config = dict(
    intermediate_size=1280,
    norm_place='pre',
    positions='rope',
    parallel_block=False,
    extras=['capped logits'],
    init='normal',
    init_std_qkv=0.0261,
    init_std_down=0.00292,
    beta1=0.95,
)
Each number is 128 + 32 x the weight over its row's rms, rounded and kept within 0 to 255. Layers, rows and columns count from 0. Numbers have three digits each. The size before them is the row's rms in percent of the matrix's.

# v: layer 3 attention value, 320x320, rms 0.105, rows 307-319, columns 64-95
# o: layer 3 attention output (transposed), 320x320, rms 0.0835, rows 307-319, columns 64-95
# up: layer 3 MLP up, 1280x320, rms 0.0779, rows 0-70, columns 64-95
# down: layer 3 MLP down (transposed), 1280x320, rms 0.0705, rows 0-70, columns 64-95
v307 112:126146128139165141149138168092100207164122138100093166096153126174198114102178159148091085101093
o307 115:111118131069159087083120115153164094105117070135172095095088109143110143160086138103179117095140
v308 092:078111127112140163106163115085193171176105096074105131124135087120117148120144096148092196120178
o308 080:110143188166140158128136157138030072149095153166123184164109159122161084132096153168122091146119
v309 100:176069129139136168172115134153141103108091089060139062135113118142116149146157129146113080226166
o309 095:112149146193107105093144168177157106111126136152147180134141176092147073065145136140161155091161
v310 097:070187128145109095151120154151135133229111110146175155222167135175117158138152112175128094165111
o310 089:160067043153119115137115083122109136148155116095068134122125167067126096094108095064114200114145
v311 106:099151129103138149134128099165124163110117119130165150122135162095120116133148109108144121138101
o311 104:135158117145117109086110133136157117120117080066169125164181106131100136106118104112128142056151
v312 089:133125127143172170099150160120114087092083129128110116119097179103111134106110142166116145165163
o312 072:125099188165149104119178185090142154122146136139111106124102149140102139131165135128109094082085
v313 100:135125128125168055163108150080144179165108136142085127112105102102105110156174102092156103128086
o313 094:135100232139084140124162092124117120140131121103177181100117097108125132068050120128088161149146
v314 103:101149128121115121138100143083116155149143136141101125148105167140150147076115106171024083160130
o314 092:121121155075178167122180096166124101171149136159179110110166106098143125143125126122200124111122
v315 095:108112128162129099090156171071120144166209157128185149073125141153145143134155131098120070153046
o315 092:091121000148145179110138087193154117118089085110096121157114083146125156104127121147087136104131
v316 103:069091129097093142168079141136091124158158121118140096175185110132157113108182112148091075191153
o316 105:213142185119152148096144114153166154085071125137160177073112194120071109109064116101165185058133
v317 112:104083130177097140160139167049161181125171145119122092139172151087132156134147137148072167083139
o317 129:198182109138149131109155068131099086114102081137143140107112077168145113091138122091174141141126
v318 097:080119127156076145149152047137137142169132119098173130120126140200135074180155100132217104143160
o318 086:116094254114133103079061139140117106112090126081110117081103134094114169081120140111090152115096
v319 095:155141127167155098093153143086108186152193131086051176091154153108139142115121125111100160117131
o319 085:107142120127195149066161140161165093065063158129142145103129099155153065157054112165147089090152
up0 042:131103196138068054154110110101143101097113116141149111112150119148109171119111125177129172067145
down0 041:121173082123144087138082221074109130132157136127116106118129155086120092066117121106107160097141
up1 042:217155181146101120118150130138149107135143192129102084173159166102140150108141079182174178139118
down1 035:179165002149144123091135130147039169105138125137125187117158180143159086184109118118135144114103
up2 030:161136206105096132127164143047135115120111150080118084117131111130115148074161100125138097155102
down2 024:133146081133195112104141199185147125210165112080117085090155121082163176186145094144143114122102
up3 032:131114205122101061082103172162153062164076145068158103103168144173174027062135064178139130141124
down3 011:134159083117119101147145150112188156151148145094099141160133109096160153127137125111207135127078
up4 214:116085137191085134154116177141105106122109145082122137092097130074110094136101138150144125167170
down4 214:131086078170103109137186113097100143059158084111109140115126120148123061108139133124124133085148
up5 189:086114135155165089151156138093107174116085095137151115081065111175106110176117143162120173116127
down5 189:113180013069078154109113126126081166102109134159135083138093145170120112101109167105099141132142
up6 046:202152176158192108140141112153155175081123119064143080150150097144067155146156126127146160111153
down6 049:143167037134081124148119145099135112126103142098134156138102132118089153122172133179133115145103
up7 221:108174138144087117109112108124116132101105133114201134162163107086103148111113130133215132139132
down7 226:166129032153148102139115162111158121120109081158183131090086111130142184167139129163148112187127
up8 044:128126207093095108145112108149067069162102126155096134164161152060142121152104091126147127159121
down8 036:101171114084144181112152123169094123144141063156141140084123134159083132140101131137122105132069
up9 049:109114190111101191133087134151095102152140116183125088113160110142122139182157095132095175141124
down9 056:184128008152164148104157144113152129150125135120136131153115103116134149097116143133177084094168
up10 051:104116180146126098089100116108165071143131067155128060146147097098095149114167090162094158176108
down10 046:132132045100102145124148116119128108151159160149119183122153158144169204099147165057167163145187
up11 030:146126207130142116124147148176146136189140134129097111071141126115150074145109148187110153113095
down11 011:136161146119109104097164124151165158150152114076081087129135113118154115146158110143151168128088
up12 031:135143205113125129127128133127195103170140165111149085146171085133110109129195075204130143118146
down12 035:111129129172143079149163141096111183122068209157080125167113140140140156126124141060130119108139
up13 030:141103232164064121125088169173095088138145167165126081118106171080088161143124110101149182152061
down13 010:145164103143136139109111108135172174151160084083147195145132080118135141151098161109181089120092
up14 031:111116199111117147137065091125142107087146150136098130126115137184152108142112106104143105126144
down14 021:154116004116170109083155160168192152154124103072122117127150083112136158151149098128152116120091
up15 222:098151135144112129160106156080094140128124153088161105204097196061111167119142107188107138183108
down15 219:040106097127159136112176161112169137125151105066155112078104202134100147167135139143107135143122
up16 030:156145243156064125103128153086104182158139191059109124157125098090104144126133123175135141133111
down16 012:179159154101109094100144066132158145145149123054054127092147095106160122147158110164162140101111
up17 044:140139203188025075222128151125115094147166101097099091168082091124148155160163076151166105188103
down17 055:151124151109108133158077075134188165142198159124098116204161079102108116177131119186136127138129
up18 041:124134191177131121149111178141177122084066140152169116117109134146095082080069140128133140102093
down18 050:087165093127167136132134095080106171169136113081086080151113076094132165098138090203102167148107
up19 221:120123139193078114173075142138158149139170164110138127159167135124144117182127105174147137117095
down19 221:171147035102156106111112135128185107091186112161151193104086115161119146139107175140144136079156
up20 042:163111216131098099154122108140132130151131136127139095118163141086046139095159142191123154164128
down20 039:086119169106124149043121116129136126108088133094160177101106147112100144169122123113156130108166
up21 033:101156175113106141118190084138117103139072225120091128149153102133132109115144081172162161158151
down21 011:131171048111139100141171163140154119138134123090075132094182105093164103172160128154156107147128
up22 036:213123222161093146109108110147145092163057193131123102114149142104117149126120043119132113111146
down22 020:175182113135144093121172144113119219146140091167138158131118157129106120116118127119125179076154
up23 040:145130186142147130127152140161094129122140194111142114154175129137152141094173077123158125076141
down23 031:099116038127126174116118135135133065117105138158086170150124166157199031098106156072128094132146
up24 047:154114192137099173212096141145120065144189111163191084126132131144135132110186064128146133174133
down24 048:111122139102138114154130121102116139109057157117075074144141158162173120156144124063148127166130
up25 222:062146136141107121118113145155097111063124138120118083212112097152127139150151120217152121115107
down25 225:153190120138146122146120147087127107135146113155096097165142148146174122113085130144098089121150
up26 029:117148238133132211100145099140103071102135121040080083198155146160135190131114073136132154090154
down26 008:179140095112117105081139135132153139159162100048127100172163122116192158148143101097156162113055
up27 171:141150132147151110082114177036089073086103117184068166145132243164159096144121150151131187108172
down27 163:161173000102137115040165141092174099124106105168093142134199191156154103110108117121157135151114
up28 043:163151183144085111116142104155117066129122134102113104160140127103102168173120080161122149169124
down28 043:176157009081142135129158130140103121132141187129130180142108132118194122053144158050151166123084
up29 030:213122194053136112163127104134132088116147138132166076120165111084097131122162079128178142095115
down29 018:167154000083148135118164113093124170139129116134086162143147095098141130112153127066174149099126
up30 029:151082226155132128102102074120132115123123136112101172123159115139143115167097070156177107135122
down30 017:150142078122140094098127154116218148144141117077124123097138111090187221120168100128183135111122
up31 199:100098139104094154094113079119088080135126170146104159103080119155037198116095127167109143087133
down31 199:090100000150143124150184118124177118075153125181109132079129172140106133177182132057120131161079
up32 193:136090135157105104148169051144161122129153148147131093151148056084072182050139086120093164116127
down32 195:112153000113162123120148081137170152087121123106135151134120145073118127206128128099113132121144
up33 030:109110195128100153142134110147145107120039162106127071117068178119093053154163080148117172185120
down33 028:120126046123069087141193115097129130126187110073190105152157124152126137133136114169122129124149
up34 048:181126194135111124153107152192086107108105137092133140075126116139088186104140044173111165156128
down34 049:162114127099120116162158126089132090154140138111126133170165124096132074160045120186119129122187
up35 215:099114136094149152112097115143162120231105194134105159133128154068072103171133151193178094123110
down35 213:113074008130075090163095097120126091105055139116122170089151078138073148126135083125141160185114
up36 039:146133189120117135142141127134167144126109143117144108175165113112096176128170108191149142150117
down36 033:163103000150114104147114109026153139143152151103113208095131139127092112065109092086135104136149
up37 211:097111140089100082109077139163131115137092160084135139149149131095122135171135119111184143133080
down37 211:099128147121127091136147149183155085110095135149177117126114178113145138140107106143110117180122
up38 036:132105206135118093174132106105118164163158137148125101114111163096146150150177070131153223160155
down38 026:154172074138130139117136128174132140136165139156109168121133130138141124159208081099106100157120
up39 032:108050190120113127142174178153121181110099206143134117091130171142108148112120090163128141165130
down39 023:113117052128170105107139131138157105102131120113116129136161163139113170123161130167124166146129
up40 040:183125186124094127119156087122142173120160167149092122160175144121125124094107101118200147135110
down40 035:073166118076142065145097124154101106170168128075131143172084091107164117082191084101138133168103
up41 040:210104185081094112136113122158144120126151147147132101116164135132077168175122077173138112106075
down41 040:140137000109116180098116112143106145105161140102137161102134113110085129150085108085113158069114
up42 042:167123190111106111196149137159157140110103160095107085156174142114123178088166102187142137124122
down42 040:117063031118150138120106092113120107130145140105129184126138136113156131114101157121147113110172
up43 036:146141189137091055105172157186108104081167138071108115161130134098110166207185137172135135105098
down43 031:113146131141145137156141170105178122148085119162172146114147149179143097213112142105138115131152
up44 037:188073180108117098182128141153167076163121171158105122175134149129093134116166087147112085123149
down44 028:116163004176097082103119170141141123102137093138157150136133109135148141172121168136165159174137
up45 038:121060206102074133164115108135133099126111154116111112107143099144110169160137119140145125124126
down45 020:165127069105132135126104111109151144102112080133119101100128121099148107180135171086140172131123
up46 235:120128140079130193134095173108111115152069125123165099118109154109148119136133056137147070149066
down46 248:167143000087123132125079115101194063059089113096133121177133076111107099192124102120127084093124
up47 198:131130132063122158053108095141142113105068121185135123194181110204130176064134180134100131155148
down47 195:092160000130172171123094134157156151161101143183061169168194125170159104123144183092108071105146
up48 036:154106219147085121146127137132211074119142116111139074138125108133054144106162110124124166130087
down48 042:167141139159084171159139179143127113084139150121120118158115036129177148159120131146157109103077
up49 037:160140212164155104105135138136173081129136172091146116156131145143082143120095091084102087139121
down49 023:180130087115128113144164112105148142156123157105138147185155154087146133109127103117159161150143
up50 037:180122218143131069114101131120124161116148151069159104172152114120143165105142136139172191126154
down50 030:127110005140117129116162118187152167176109077138104108132130218131047152150057136076152112105147
up51 041:156152184175115134141134143129139112098108142107103105156118161115133117122168123135175118171150
down51 029:176112114078147101146111106102190089166147080134115085103098102039177137125126125154151071125106
up52 034:214137184104098166119156157084094128167101159095123028161144091049129132129164069176170143145097
down52 019:177138022130145150076129144109133134144135112114117137151126101141190114129126168035156149120120
up53 044:115137198169114166125152133103124138098112201107132065102152114122125168100184133191145123116151
down53 050:157124110133179139125117162142157210129184130160139079184124077124141091135122154103143069054111
up54 038:176115193112099123112106108114154136094076151113130137152148103072145086185178030119147161154139
down54 020:145137066144115102138123110107113137183157143086127126132119138172145165157137153122160074091105
up55 047:181126207097102155160140142240154096165119116128109102132198095119152180098155109117112082186087
down55 048:050083112151137062150122175108184130131163159156075056138140101106131101132114145127132125149156
up56 032:160126199126096144183136192142106131130146128134143086148142110103095210062117125170134152167123
down56 024:086136111192134118134129133119147204153123164123134114195145099171148164164193143090175097139110
up57 032:134126201125133181116160195125141139118148152071120132115120100153146133124117093120137103101111
down57 018:138110016115206113096143159103172060158116086097106097109153147107133172102160137106166184133111
up58 039:192132177114113116154160099124182099127138167118112088181082132101126190111152055163171181137110
down58 033:119162041129123100127136167131063164175111140166110170065119153095139037129111093054120077136154
up59 048:121112198120075134136177141104110131135092183112130108109148137133117126084149098151103125151064
down59 041:117127127109144144118114098057166059098137136138141142110120140149122123065136161117096189121129
up60 222:100135139154126124124118152125098141107097173126124150167143122076123113124176108137132071103129
down60 221:129127034130117087080132123097141137165152132093132233160112135129139078105044155089134144065204
up61 041:126153167114137137109101115133131094119062117153103085103153154096093100095139088149089148177116
down61 029:128153112132135126106116071164166123141123108144120188127133122138175120133132169036112121123089
up62 054:118165187113093094095128154116151090114130101110125135099158108163120110098147084136111125143107
down62 054:179152135127111139181099141153154139119112140143110115108183024063153079112125129158139179115130
up63 192:119098139121078071098150082193190137105153124127122064176149101173155155152161089142106194144056
down63 192:152127000106160176135076156133146090092093126112125089141087118134098126090152160121097149153141
up64 029:124155202096124138100124163172171107226108181099094092091130171130138119146150157143161113135133
down64 010:153168055112130082134140129141191130148163088109115153127144099078173148161177125145166115131102
up65 207:175084140170097099125136148110147139107147062107139118111120104068149168091094055136126206147148
down65 219:119073038152097094112163080121116098110109126164159142125137185140146114125118073114224063167142
up66 032:129117207125084115139132096126117143126118205155106102023124127117126121148125153127117093144123
down66 024:136114023131255100108124134131136197125172124106146105151143128083118147207131081218167132100145
up67 057:128147182090113169161119130111157125135067155138115168176203103131156201106140085176082117176137
down67 052:086181127155159052131108095141174165165155137102070135125101148057121184088122178114098169141081
up68 174:154125138088147087151095133183114117105060082089154175155132176068083108122159117101122171103129
down68 189:174158000090182183142085187147147122112140158128151107126084095155091141119168203112150160115161
up69 203:171125137129104095120168134122146118076116170101151108144155168101155126082210148100121139139188
down69 211:192138100117161156149112057134088121104093105075118134183115145146107138151074146192139055129093
up70 030:164083227159149085097127130149143111150077131091161134150139125185134163107158125137157077103067
down70 010:180149071122123081125130084145156174151149114060085101097173097100150130174137100164161148127092